{
  "num_hidden_layers": 26,
  "hidden_size": 192,
  "num_attention_heads": 6,
  "intermediate_size": 960,
  "attn_scale": 0.177,
  "tie_word_embeddings": true,
  "init_std_o": 0.00338,
  "beta1": 0.95,
  "lr_head": 0.00831,
  "warmup_steps": 379,
  "doc_mask": true,
  "max_steps": 6121,
  "dataset": "wikipedia_en"
}
Each number is 500 + 25 x the weight over the matrix's rms, rounded and kept within 0 to 999. Layers, rows and columns count from 0. Numbers have three digits each.

# down: layer 18 MLP down (transposed), 960x192, rms 0.0707, rows 811-939, columns 48-95
# up: layer 18 MLP up, 960x192, rms 0.0742, rows 812-939, columns 48-95
down811:526543470511473531504510508491493480515492504501498479473493499474464500463505486499499487509488499490501468486507539496475493473487506499481508
up812:447494537526499500493508532531503513482472471466479493486468503484478506491474504517524540524473459547485496541544497489542537499501469531477507
down812:491533497510477500470525510484506487506493521488557533476516487498505436526516489481474434489520470483510492523498535499540481522532492519484544
up813:477490503498516525521475479516491523510476504500543503501495483498478504524518541437534525535509497504518498442475454482524502528519539495461502
down813:505496488478473508463508529479560490501495487502425477520543480517510509498504462515481505504516472564502546510505542474493488485499475468510518
up814:500496488537480546482499523513482533513502504502508531494499543504451502480495480459534481504508488539521487476459524521501530525524502532453481
down814:493500510442503561495523542499508468491526489523517477484532480477476500525450474445493556469480520493488523506472442578484509466488506470494458
up815:462519527517523526520516497482496477483524477474538507477509511491490529498517498520497513450518546533520494478467542508521490522522487530445478
down815:520493486518477508489491526485475505499451542484468490523451506507501466501495469480488510488473476500485453483503486516470540541456493477504518
up816:490467459536480481491492491501456492523479499504521526499492496579537516502512542476486505461465522457506481486491541522500509511527499470473490
down816:491509520495518509520541474505466513465521530502536493511463557507515525513477481498450536527538473502513481500483491522494483499502501495518511
up817:517456506544516524483503489508528463529514448500483525518499519515476479484481495479486518504507472504508496524504508516519542501510489504513478
down817:483496484464489515496471552522501516506520511478518485476541516503548497506524505487505474514519502492477501514515487480512501471485506523483492
up818:507522517479468489505491482493493524505445506472475485540507513533498506489510581456503509486500504488527494472510483513504525448518519502469508
down818:466474482478487458489505497513506495482551498492494506494502501508522497498445504525491473498488473504533464571519524505526495535511489507505491
up819:499463530528503454459535499470496526481505469522518503524504486481476483551462531509498479473503544497474485466451483513523511516488481518435477
down819:519506513525510464525522537522480496502487512542546454496502464488551453481489533482490494502480496509487420481469518544473509491530541461488477
up820:510485516523533453524522482491508492514499473501502517511501545470522510473487461498512512493499531473498495475483508518526527493529508504501475
down820:491507460503498507499483508506501500499481504493459500481518462519499508522517539521504508538504515534491471518534458477523502514483502519460528
up821:490501519501525518482529476491499485508531468473495467549535507498444484509498495504526508449489538510477475484468485498524459533520545523497494
down821:514513465473514464508507528503451501497499489531512550472511500500493486502480501508481505508488519491504509487514545489458505467455459485472472
up822:448470462564494514487450479494459494505496505526549501495509530517438523527512490499525525458481457518532480540498504519523526525540467482474504
down822:447516494464547517510495499523533521492511519455496459492493535521531507492497504513527533483493501483501475505516493518468519532466494514536464
up823:487501491542543473505526480510491487500480454510501500494506523514516493553508478476557538510495510516470480518516512527467538496467521487470466
down823:516517500509506516482517455518485482504482490541492512479517470522525517503525553539496467464519470497460469498493469448484489527466517496487489
up824:490533537510519492496460549501514502471527501452479512485503567519509498458496522525524470486477521505514463485465494498476536489519509494508471
down824:498517541469515498464498538483511498522505509547528496482495453528480533513488502505483519529492474542495474465529465509533522472475489470525507
up825:489495538497517499520538480526497503490525487443499452505489533505512510500503500493480479491485500522472502539502513526481522511535465513522513
down825:527477469535520515515491508483436480523496549488510485543456524532493458519492488470486460475489525502489464462502488522481500514509478515551465
up826:493472504500545452497500539502476480509510491496486535530488548546506495554474504524526516508506459499491491502417532477514501543549493493509464
down826:505489487469528507487498485512440509519543493461490471490467515513505489513489548508509492493514482506509462507517481548518486518487431481440480
up827:453512526511468510461498502500489493485445500482477477533496502526482509512505537480568525484469501511492467489457491513473518485482496518452511
down827:508505507509515491530500498495500506522511520523503481493537484503516502439501510532463468534456461500533528518535474483485534482476507479515506
up828:498491503484493466534520499526515489529500492481475530476501498516523513484511503505494474497459530497475497498482453502480531507517491493511505
down828:528534482519527483497508510478514532519493502508513524490474491461483481520486494500487515514511484458483479481436489483516454541480514500502486
up829:506505523504494511498442501491508517514526495427479499489501513506512511532519529491505527487489505500531503523483473491496511497524480499474500
down829:532504473548491508532498506484501489544500534501483483549476475487480495519529541493541467481494531503484475519490496487477515516462507507464537
up830:503550515565534499524500504474496508543465470477512497486504578542497495476443488469483481495508513506553479482511526498484511523509454532528496
down830:499484474447490554485491506469497463483492562507502486470515511490465449491522511525467564518459480465466489512520508497511520493545523521506486
up831:507523508511495522483476506521502502461447509485497488478503528497483508508473518471485475462533490514539483488512481519525456514499529502490462
down831:511520502457506450566501494523467482493518558510514514523497526507478484490495529569522520510530450514532487534492494485495463510529496519502534
up832:463527504476490493528461532506475525490488472483512501493557481484515492517474526564528496507474518531512496488531533478492514506464566505430547
down832:516500485468499465512514477509455496492517521501494523479491498482527499477533511501431469477452519506567495470506498538496501487484493489489465
up833:514517518507497539471492489483480514516502475476492528503527475499505516499493535497503486484495495552553488480545520508505498489524455518467500
down833:475470480486510495557482540511489472489532491513533474495487570461480496493519540478496485527473484483519560486513508532489492459474553469517508
up834:538505481522502523459488536508461495531489501539495521515494522497508517512442509520531506505502494529501468466546510502488516538514470504476490
down834:459445474521516466528479500493535517486521499502515532489497505522507497547488493509462521480482511500503434550497466535497536487502492480514523
up835:478479514549519495502516479501534500499491498519515489500526476480478539538500491488513508493480460524519492483523502546502490530480494545467440
down835:529518482488510464511497476487459487492498491487513485508520499505496554496480540489529540492507525525497455512453471477509472448505482512516495
up836:505523505503496509529500477558471518541488472503488495494501482496509509489505504543483476515519487545510493511461527514524529446483527544494465
down836:474463506503482485472504476506489502478530491484475476540473478509500534526511550498533486498506490492484429519491472516495544506507466512505482
up837:482513521557491533467488447486481517501437465476483532518486544534437508532456494518527536482483540509516485474456463520515514507469493528451486
down837:500473522443544495515484516491504510476528553487517465535525489473551531486526530441517508496490507434502533477483494509531460460476444484514472
up838:495511506550519481536526503491500509500526489510508492510509551559507485504485507507489490463513500517498482502523493517503494474517495495495524
down838:520505511527483500481457495515519485478511493512493512508515450470478476498540499497503517499473494470482528507522472496507508466466525525489483
up839:468520514523478505500523497532465501465483476456513490521540487496532531497512512468508521509484486483492482501473511475477510527470483527525523
down839:496471510480500509549514439449528506498515500489555501509521483507506504469492536513517456507523485445529495497503496473534493518518528527499536
up840:463462486486500470505536504493500458534482481508481515537512528510490489525483496506498481475471483516513500535511521521497473502535505493501500
down840:509524540486490523519494476516545477509499531485542490516520523539505480525504477527472513537498533476492467518471477506460515515467499508496486
up841:472529474509495463487487547517500501535497509492503514504545482502506487517497519447502544489466504503524485474519516512465532494502483498518492
down841:515477565506443515507491471497510517510508515509495499491481530509477489500506509518497480519504477489500452501497507496527491510499512480498480
up842:495465509487575531491530484517470493529493484484547495511495565553507551522429497505507511478477542510450470516536485536544520498516477490494489
down842:491551509490458537505489535498485450472509502503456475431464507473456467532529500488496497501531489472508479507486502469483459511503503536491476
up843:493520519555507470528477492468515504562462498494510514457504467529461500475531500479536495497499511475493484424493488523509509541524475534476507
down843:504526487481475522500491527534520500489505473518506514521456525501474481553479470522519540542527521518494486522527500510463504508482524508524497
up844:501521480524445505516571494569510503497482478463526479501497557512512535515505470542512504499494446555503487503461506539488479524559469526507460
down844:502521534456511459492455491476540503519486482518522465497495487512461528492538498509478475504523524508496516527498498477497472501460574472507508
up845:477507510460508468518497515500444459513510483471499534500528496475506460500479496484519512497501489526548496458464488488478518508502487510481495
down845:517479479513497539512490496490473479509474494546528435483503525514452474501507486499479522482526507475465482512509478473568493482506506518506525
up846:518495528502504476548483498503496513478527526507505497531522544495538520523480492473539489492497513477496501509497492490499484485549512515523492
down846:514502464511497535482519500497477485503510475495475514478509493488483497482499522507498509511501484545502465497499517494513509510466476491456519
up847:499499521507510482481488510494460491581483515481494492488511508535499522493487508480505492440493490459490490499428455480495494539488543516494529
down847:488510476511485487509519515503520524502465509471485526532505482541492487502546472499516492546493503537479492503517502527512530502490444490498482
up848:490535475498480478497516504492475471509500490506494506495503520528520481524528532473480517527517542504480506522489507506467503486484534486492470
down848:535523486467482454499471495487500533489491510491476483490487517519488498545464490517522500490495503484463609493528488479524464540525509491491528
up849:470545524484470515535515547534479434498465494493501490477548527552491474500422494487485487432527449499560474476465503495479518522485521497490468
down849:518499512553426515479511457487560522550468495464540522529511473515538516498520528477513497514501470542458543433500484498499536484539512517500472
up850:471524536475497446516496484511508484525492482507514513478528548476486519506503500486503490503506486460538504519508501547481473480463504484517496
down850:496479478492523484512516503465521506497478553486529509523486505521502519491483487506522501512518486525496485521504481483492475496520534536501490
up851:512471488515519495459477519463468475481516474490512567532479535491489521541472513471554527493480510486558471475447433495487532512514492514487459
down851:528520485503498513490504486553471505484500496523500512515467507466474537486470504513489501505510481471481460483524444495473524467507557420491455
up852:460494503505484506535496507531522538476486468477503511479518475492485516464501478493504527508503509489513491519474468504533512536494494508498503
down852:468494508481529495533457459467476536533496508552495504497516478534499471523506522537499475501445512497509507528512544473500462478485514502534503
up853:515497521521536466497490553553493533488475506500524491525518488493541519516423501489482537509509478488525483509539534492460500473504496508526486
down853:491517569508491486534482488518472493514498506526476486509484479511483486473533487535492509476500544499461493519469512529557494466498481472498495
up854:476448484489530521528507454539516517504489483502496539516475553544453513489490503496538507482531508498508499520456526495486513492497493520505445
down854:491564480418474511499505498509532490508495523549489501542499480527532494514492482522509498487515504508511568492501497490506482459520498436482492
up855:502561516539515511519480483511506511512502500463527547529529518477519537423478466498497481524497493524503479471490502484509523509527511526507450
down855:487491463533571473466502506506561502476488450496500467509496495458470499549533541522484463457482519531459492497556479465532515459488488530547479
up856:508529487523546489483485506534494468521504536505504544509482520611495491502463527443506487489479499478474496485526527502480491504527531529444470
down856:554518511477496479563512494498528482437485502478499483498517546478519511496532505499442492505484495600502453531508495498473502497545463502532511
up857:482525523498522483495540507502513496531481503487513490501504494512500502457451487497503511511508529503529497507503488497447518491490493514498498
down857:520521509449519527475453479458493461474511522501477499492486510490499487525479514497460507498517524501511502500489492499510487492494512512487511
up858:489500545476491499524511535510520548514519510516497499523495522515485467513534471469510481496514518468463484509486478535504508496488503542444509
down858:492497501520493471509451490466480520512531528472487493482523482515524518496495530477549524478461490526516437510513517532534509525490474533524469
up859:469515521507517502460511484523507528469501453486489540488528509512501545540460495508518499528489511502514486480474494527525481481476528521451501
down859:502476475499544526531495551510488502488483476475459505511506502498474522496522518487530463516481463506488483499484496523508480486554493490503464
up860:509530468514475505476514504543501465543480496520480520542532492524521475520503522501540508526488497504509491510488494483443515481460476497470501
down860:520461524508511543507498492482471490474479487503483532497490513478500519471476497493513520551512530480492550496476500506512491508507528476506489
up861:509520536537519503487487532525521546543459471500522517517509496456511500514469513495510489512491510478487500528480454514555497482486520513465504
down861:480473502514475493499527475478452457493471542470558461489485452495501525563549501511514480459489519572509471514588536482510509501497510527489493
up862:447572541512545492502532472499444486522510514439498511486526538526506504495458493488527508504502472522537474516515528539474519557495482546483479
down862:565491491499471538468463510514479496575513471534510519469517479477531517519496466529489529462501508502469531463500493509489493471496491494523501
up863:460476534495509497532535500519482474472524518466480493477500501527489523516502487501507526462435498463506499486486477516519458498501507532497493
down863:560485499501479485503479495511531516533489497513485497495483493487514505441486489496504480497470543511488445533491482519458506522488468514517496
up864:511512549503494529453490573494438480514455493478523511484494523475503469500465499486549473463528486481477471525477481531508523494478491497469465
down864:489533485551477510499458502490512521551476485480517536491545543498525500477486496492496482509487510496534506524528515522482545513479480475539476
up865:533546502493461493482500497503464487458479460468512487480516494466482508492508500495509520514469517531525475464502495490499492517498523488474479
down865:480489452474526506515495493512475503517530486513483484497511516485506511505508494488500480463508483432458539516501529481485515500537467539553556
up866:486497491509480500509540495524461508545520495516504506548520492521511491518514504483534506493472546482475500450472489475479521513484558502448490
down866:495472481528485498528521550452506558490504498466486509485476532517522484530497500487481485496514475532481523488472508494478512556490549490499489
up867:492551482495502499488480488549481521491517503495514537487482542537475488495502520521504487472480454549492484526497479514524507497483498505439492
down867:482472521534507497502483516479480497488467500494515488478510459487475471475532492480506454480488578500501551476540524463519510510519502518512497
up868:502473527487546489459523510514480506493491459498494528542545571504537540531425519473488528495488511491531504490480510551511508483559512558531473
down868:525495481466497505488519503511503495536486483490526511476486482480472517536476493479505504476488467547498508457521516477508478493459532496473522
up869:456513497510537506521474538507496500474490479498528494496507561548521519472463515475560496500468506485506461453516468514476558477505504502487473
down869:519464506520411466501466514548502478456504421523568489510437513516515487478497504539502488498489546470524485502493548509515463548477505528484499
up870:502501553502509535542424495481530486515497476457512503518501524529508496509495490432520493469507505480564487481509545500471525541526472549522494
down870:491490429489510467500509495494486491490522498494468532505463499501488488510551482499536523542497478455469506516501464530515516492459521477505487
up871:498528513513503454494514452500495495520484515498493483482510526513491510551513531487487511480470509546502466512497506536458585465461463521504511
down871:563482476510495540450490471494551520516514489497528522480497498492448502475510506496513443471494511500510506506498476491493463463498531504514554
up872:517508494522475484535504523477554514548502490499513500549489493518514520517553528438561474496512534509475492465483511490493539498500536473497481
down872:467494460471529514499480464508490502491489483508505509517508459518490483487499512511486497556494464529507546490531458499502474491485502496479455
up873:448531514504516488527494512487504505469518465465548525473507459538465495490487483555465485509521469489501488457480491477517509509503518541491488
down873:485460518477490483535509498500468484492505520499482514469475482564538511492471504528565500467527504505501448499480527492456493553476488491490480
up874:488461506489487451532516495486491498504498475474509521494532482461472540450496528509524453476506503519515483505496492511470526516453521473506498
down874:502450485478442519527497498494526520533490515488532517521508535513525463512484468490478481500520438497514472453588524515485509510519493514488514
up875:438486598494479479482534479501440499489479482466482495510494528493513517523496485455531474494503511496516497507524467509451532485456513510508466
down875:505523444516482489462467527500496510455519522491522450518479518530510511494484517491472533478563521529490524484529434512522533473503518460488534
up876:534543523546489502495485503480527528520451508515491517505504526521495522497497572481494485499499461451473490440519496523502528487502541479468468
down876:490435481465527494524469518512514525523498512522506525524502482510560481500498523512493473462498500477500496479448513494524502557533499547473502
up877:560536509512520480453498533531496483510457502469501513508499557474525517510463494499488496512494482515468483472503485506491518485505479513503473
down877:478477456514495523538550493538505526487526457516519489490485528502479480481485485508497535521506470481540521506519537516533459543453466508562508
up878:540512506510508479492521532524512474486538465508504493524545517503475493533479515514524458472534507505486492504484499505510518469465474550453489
down878:527513453496466514465488460474497515532513511485486512487451452474487483487520490489475512504488501514513577500521503493511491504520513484508466
up879:502479550501503438540508514516487515509521508486487479535524505517510481500521475447515509481508479466485483460487488524519517495515543482460477
down879:489504480471505470486516490496513504509493479514460497499499512507523526499452492565504483485484535550532486536506499484467509534503455548525539
up880:510485506485515513507500460505452472499445435428498493533501548489499492489482492535486551482501472465474489523490484485484501523509503517524510
down880:509531526527519480495514544485541495509486520506480522500474457514504502486511503491496453511486501500476482502506510511519470502458492499480483
up881:420483505501525472526484518516462504451471443485525479524523523544439498528442510515499478505485485528476489524500522526482534473453509520481497
down881:527517496501475512501533502507476500491555497540474503515488469500521478511498495488478535494504431475520493485569497510542479469537506491490486
up882:503523490529508517513492495500494495470523428519505517509514512473503527514473527485508485461514499518529496447518505507525509499474519565541508
down882:510454473474506483511532464498515538548491506518516477511488511517518457469482489493500522525504521513466496551506480509509514532528500460480490
up883:476467475510554484537486530518500507514537488514537508482534470499469499530509512493500505511447537470482501450511502496480499512476484521484486
down883:554501469485451497465520488494509490486487499502487489537525530492477492515487463529473491505560516541517522505495489534524527439511486463548556
up884:470522503542471516510507534495491508527469503481513494503479512536500520465481534493486483495516523499528487521503513492493513510510445518530526
down884:496519492500497525497517509479527542482530507479506452499509492505559474472547466522505443461478523473491502488459479476544482537501525505503532
up885:484522507521503498524505512547479504536457468492520546522514575581464489536472534496465481472506500489522468522536503504460479529486464514552510
down885:510497514471525514431476511470475491462501510511482514477527450485469479533506475503460470545477471507486501498522546505508425521495465528492533
up886:518500498516489474527493568489510440528503482517518563502498486503498474559461515502505537486506506518497474493539528480499467524466494513499482
down886:500518510460477496512504457497460518493516472508484472517544480515523525498519468525515520516496528475497482504482507524527498500475556502459545
up887:492484531510565526529496505501463533477498522501533523532537492508480473518500479510514510535543458469499473508487446494510512539525507539457479
down887:507502531522475518472485492523506488462513520517507526524512468521510495481516500505484506494488560490492491470473503480508495491539576457491519
up888:440490513521490512474539542522464520490439517481518528499485505546471482505508533478502544511461494446480491502516489500500508480480513483523483
down888:534528520523498518477486484491493512501507505502516488473519503471461477507542522483511525443494470532480467516493459459484493491516482476500503
up889:470469521485480510483484477516510530496522518527571534538517536535456503487496513516515528495472492479519482509475474550529465538500521499499492
down889:506464471453532496504513509478525505503463511478432529504497483542470457503525505525514474513503522523516515459500477492526478488472455506524526
up890:472505527526508482503502537470490527502469499465477490510497514514505530494469563501545469466503497537483496515520496513509485490513496520505421
down890:494503542474512510488472502493520512501497491499526458508507528486486506507499505506464526472493433498533499494505516532521503486502520505546536
up891:516490536489497510458515475526459544546496500512487546562496561506449483508497456420534505456499530470492485479475459505505525478486528486441469
down891:476537514533491506475500479500513494475459500522456482519486504444534476461526493581466513483473454540473474517518472496479540551434469495501505
up892:524550515526482476498507487517514491528481489499486511525499560474483527477503543463550509461500522529514499476476508588469499532512502515492473
down892:500481504505492512498491542508518506509481505465517482498510473492515472486500424470501488499483525456509450483489459492529486525526541479470478
up893:500486503508485487476510515504460486478515494474543521475503542544503481531521501525509499519480472459489480517492470526528503509544448487449524
down893:497504471515491524482465450528529511509535519497454506523488457483515503516490491479491480464491507537499499512474493476466460502527512526523511
up894:477487548526491501536529513511536472512502467529564538453501563514454490519510467477492504485508429511570488514503486485500533506498477494480446
down894:485465511463515497474483468555515509530497536504490491501477558515513514503444489512503502472519474502534453523495464511489502487520519485512519
up895:478470539515504485499558530495482524466525498474479476538519488477462525543523501521525514487501474503509493480492519523530478492482446489479468
down895:493520511520499514505486486496504456491469498507497513490496524495492532505464460496520537478520500526475444463493466526535527490502517502530508
up896:503451508525515483542499503488546533510514485504513537521486552508475486528477529462514524488509507448499478493469481533504491488558497542489494
down896:488444500487494531558506485526478472491516538506498501511510489492472510525494523483501532523512534485496479463545515483535538527457468442523522
up897:478469520494499494503512442543487480498510459505496513496556523547479472522496536527512539519461523466552491481472462539507471440472466505502497
down897:525519495493519501475495473481474501512462491515509495464467531479504513500495548457470456517514498541479489494532513484485497499470535482504499
up898:507474485532505504521520518496472465493475469479495520496507498485502489520503519503501564496491518481483489453509497524509509498502510530507471
down898:512505482480462474462497525501490508479502478577479514518536512487502535455528482495509484538479550527505531479472503524492464514488539559524527
up899:495489539500534485509517477496523517512528479497515493553512520473418502565473526470523472495483509477505489481493448548511488491482528529469465
down899:492491511473540481514489491512520515482530464527501522455510477518500511480471500478475479497495515537514464469480526539475504525472458517529480
up900:499490492488517482494493534510474485497514464508509481520548472492504473523486553464509492515459534477453504492500516531475470520473514547522515
down900:499502486514502481481493531492523511484538538510481503492499469492502515471507499525511516505556515543472481462509493471486539485498473496516520
up901:438526538534526508511506471518513536495485459469503506520551485517503550455481487527505462539473484501493470494500471481502520488492507491510470
down901:498486512456454500495472515485508511505535463463499511496514533478520478525549524538488528493517501548451565470462516515481493548488500504536477
up902:495523488502497500558514518541484533544507464499518547505507500489498523600522506458509486490542490501486494485529456454531544476477512496468486
down902:507460508441533444497466491514541544510564505553514501505532481534480482482432491471487537492490545512488485488492497470493480514493549479513466
up903:512470508494504487501550480489442475507508512487498501510540508489434508499495525495518471485450517477459500500478464495494500499515522478529492
down903:485486502511503522526479488496539511510501471531488486500481497515545484492509496498528538466538548520483467503513532484523479486526515512529504
up904:508488497509496524515506544566438485529493541449522522515503492524499498550518515484494456475450476494491496519490510553512478523532513548483503
down904:503493505491516508539468486444505510465534485473461480532569491525462505490533498524539444465541486495474507528504517468503451487478500525486496
up905:472477560538559473525457497491500508505456469472531503515505519531497544478429515487514497506499466538519469506506497533524501508502504475532480
down905:505450471537470505500507506529478496469489495512487522456508461519509515462504518484525477491502480519519504506516492480561482464485558498488511
up906:505478518491549491468545489487480491504499479491529490498498511491503540485487473514469524489511502518504491495496558535482502513493475556487496
down906:504488534498491538528513471518525509555506507484459458470493492542535488475528462507510448460474534536483469485479539492483525519522515480535543
up907:507505506454530504520498488523481470549477455502480500496526504498500522478479493479503476536469489496491496489493502519475493520485510510476472
down907:504478498522472456495492515487492547459500542496540493528494491510488483535493499489492552498516534509478423536487472495494524478507486506540495
up908:508490546491486452465553480503522494530488508513501500483508497488467513492480502457504491499478530483496501468503517514484521480488493541468424
down908:466502489533545479488493492478479486471505458579499476476491489496539478521479533462491564502482513463520523496506523497493517475512496512483536
up909:493548533492495505535522536519477517542482518523519488524566522514497509524512506470475478479491474494484508549539490523456496512480507548535511
down909:509533473538487470455454491502484492490537525523470501486482478469492502482500480534491456486519517492505490508519433500520479497531517503528531
up910:462518555521542489495503517567520541538494541515482535529479537509524529483493530472516505476486455504514483514516452475526513493521468507514485
down910:522495509510511508532495495461478470481517451483526506451488476512497512467487494452541465530510530491532504523501524497505481478484500485497511
up911:510503487524478430516533532523514464497495470498526515512504520500512479520454498539497544479477479526480476498473488495466534478472494544530489
down911:510549483541502518506513440464500485507528444470482477503493518553524524482505516573496478509485461565483460525477501501468540492504459491537463
up912:468505491477480518506506527488536500546523492513483517508498526490477520468519511491528478543477506499497498494523528545517500484493514518487510
down912:496557474480513499536485510496497497506486527514474498516564489513531498484497469517509506514532484479526522470509481474498497493491497502486538
up913:528471518472548502495532480555454480556516475463526510506531493521453501553476512484493504483460465504450482514495500516507522487549522528535513
down913:496508492537475491560453514539518486478446533504441488497536511476495497520521490521506450502482521506503470504514523437531468508441532491467478
up914:474487508516493485473488553509459447525491507500527498544535509526537509499486506478543503475512487474513472532525544545448507492493494475488503
down914:502515535460491472497514483469498527467502499490477498471542492465481500472498498511496467492545529523529503509493489515540523480492488481483506
up915:507499517465525474553510501509501474531496513514490526475541476482467520492521474505499545486465474537500497460529497511467520496484453501484490
down915:561522463511482499514477521518479500466524490499546500554478500473494540498525497506498501550544525517526463509463517532441543477501494480508507
up916:461490506525469492537496467507499481492479458493487480463490533508475498479529495471498505473512513464447484460498511526462488515494522473544504
down916:521521449500522482471508535513486451514462468516476492514501501524457465522502496478452534502521472486501490507561496490472501473514474496511499
up917:536497498542511525491535460523493506498513502488509482499536510481491510490465547490482456488482531534519484484491511490512502507509497596519496
down917:505465509430523473479512509484482503466515515513457488508519474527458484529499504492483508466463536511490488482490479507499432503521475481522525
up918:486515487502519482531513509482482485515546491543486521558520557510491545474484490479518533473536506449510476503525535500477478531544447557530503
down918:506471500522442505510521474460489540486503466476470501541497515513463515503532531475506514520520495511483478502486548502483483486486550519507536
up919:478553491537474508524502499516483494492481485473521524455494523576483508492496530483521464511467520492516478507474486490504532460512527482477504
down919:497480533502517523502467490476502476520500514467506515532506470508525498517523472511512569491526471525462475512524517470506492535512533458490492
up920:520514531508481486478459504530458499555489473465537507523519503498457529517441529473527451514504462499474475493509504473487471490526478551483498
down920:474482462518509506518509501524475495527490532498469582502552488509507495485501494503497526443503505546472488488496515520508515529467498525487469
up921:493490519504552500507522482491457520503499518451538502487492503487478518502493496465502555498526518531461483474523516487509535556541506505517450
down921:524485513507486507507511498512463487489483485509486492453473511494502492496493535500470523464522508485540505501485502538528499493492568428502489
up922:503482494537484500491480452504546478479480450473489508531499548481490519477510470491520520524519460499536469462475509496446494529515455508502467
down922:490504573507513509508493543510512556502507532495473502536478509454502429499498538474548489458475434491490430526523540503487541540501491518491466
up923:468490497482498491467521560491459473503511513507486567529492521555477473482477478546547495490470509555485486545512527495508529513498463543470491
down923:524446469516533497563465486482529585555491490510497510524501507507511498490501491502490517460491471500552507480499543500483524501454497481478485
up924:477512515513531486517504510527513498547550507509521490507514505525458486503512515498492484522501491439512481526497462484507508519491502508477507
down924:518520530491493520513527516496477498461495477511509489526515492502512490506509543491504557511508502518493533488535487518556528497507479457499459
up925:470483518470461470515538520523488464472527500486517513445500495535468467474498485504506492518443447491480487537476484487493504538489477488475471
down925:491535509532487502463489491484527538457505463501489456481514472491505523532526489498533507456482515484497506502457464482503481459502529512461500
up926:471495517500516480478490487525487502498472462473498477516522481496509524523509491490540501536502464492479502495505486479451524539512548497451450
down926:506498472441525505486509484501495510543511509558518492483503504539469519519511487507459495451485489498504492551546509506496541499468468514486560
up927:475503451528526528513487516530502483533470498522519541542502472574486515493532511492557498495503498491509478472497515493507544531553485476453488
down927:473487507500520524493499506486512447461503462508481477469507511573514524497524458533505496492519471479521484527523525493492483507506519493506532
up928:498543492525469474509533473492485529467498484512500482512499542490461480544497556484481557455490541513506467447502467523527521502499498494475498
down928:512506513458501512509469512487524528520512541499495499502496455505502542467455477513510443511512479503550501503514485481476510481511539494456490
up929:514542506495499474506507522538534468486480499452517543512490519533531513525472475492539536521468486517515452484518501540500497507508469495458512
down929:461555508534495496528539495449507491507469455568477504552470491520487526461536488502526442525527510526514503490439440454498478505486520509461549
up930:493545505496486512527499537502468539533497443517510509485499493494523489514526510483514509506478497502481505531510508511496488491482473499492513
down930:510481524464535509516486487492514415500513521534446484475480505505505502496501484526477491492527522481493447484490505465465490521514501481508480
up931:517502538486469519517494529525543496526473493506478536505480514527482476448518473486498490508515463534495489512498524495458505514546526514485487
down931:540469483486483530506512499502470495515463491499550498454493503534554492506518483519501483515466501498507500515512493519513510492471475489507479
up932:488496504510492476517510498530525513558506504469516505516484487470492555496498528514508540489505499504446488553517452492505516533506513472482476
down932:506498450519504485533537494492527479573519456458524488464502491507533491541527496511441511496520455482540514492472511494508540515497518444519512
up933:513502547512509504484482484481485521517533427487482479550546531480525476484495515469509488478491504494498511460495492460475502488535514547485467
down933:476487460487506470517487504523510495541531511493528490497527443521491475498496518507467461515500477514504501499531493489503454512500523495523501
up934:451511512500561484569533516487479493504521517486502488518511525531478491497540514525506512496513552540523494531478516492488538547522505475463486
down934:513512554509470553487529498518537483492503498485501506481499448502491487474515536527487518504499474505510498525496504577507540479502463521538518
up935:469502526476504471484487553533471529490492483519537493505505520535520527480526497515486449509481506503535491535492548550512497490500506474469466
down935:515494452511527451492499451499480543498520469503464538473508458524524498548542495531540511524500489517467548505500514516450464477525492485485515
up936:451514530511501468527552526484538512501493503525452478533528507530496502464504496523539499481504535514536496454475518516432558542473505469516486
down936:499464487473502482503455488505510479523516537513535479455474496475512511531515517495480528514498521481525494486496500444495509487451486524517496
up937:460489489505460517508504508562513489514476479475510528479487494540518538527488578504517529523506505517490473489495490516458462517486496507497539
down937:552486503522482533530444477471542500519503504492508510521546508493488492514516504519482517498500476520508531487497496559549514466443524453508502
up938:503523516512469446498529495483505487508529530499528539525511515524483476492506475512498502459496468481525487505536485523482508522503498481457480
down938:499518486508497521496521491530507452496484503547519478476560487488549514490508496521463479534461545522507514494457518540499496509518438479495466
up939:469521528496500501513537470503478513525509472516530497515512476518425469471499533486499492511510483544516488504498487507503548482479522522518498
down939:497460504505490496547472464468463512490509497515480531499474518470500512525513483455493501516483511445493473513512548511512495475516545510476502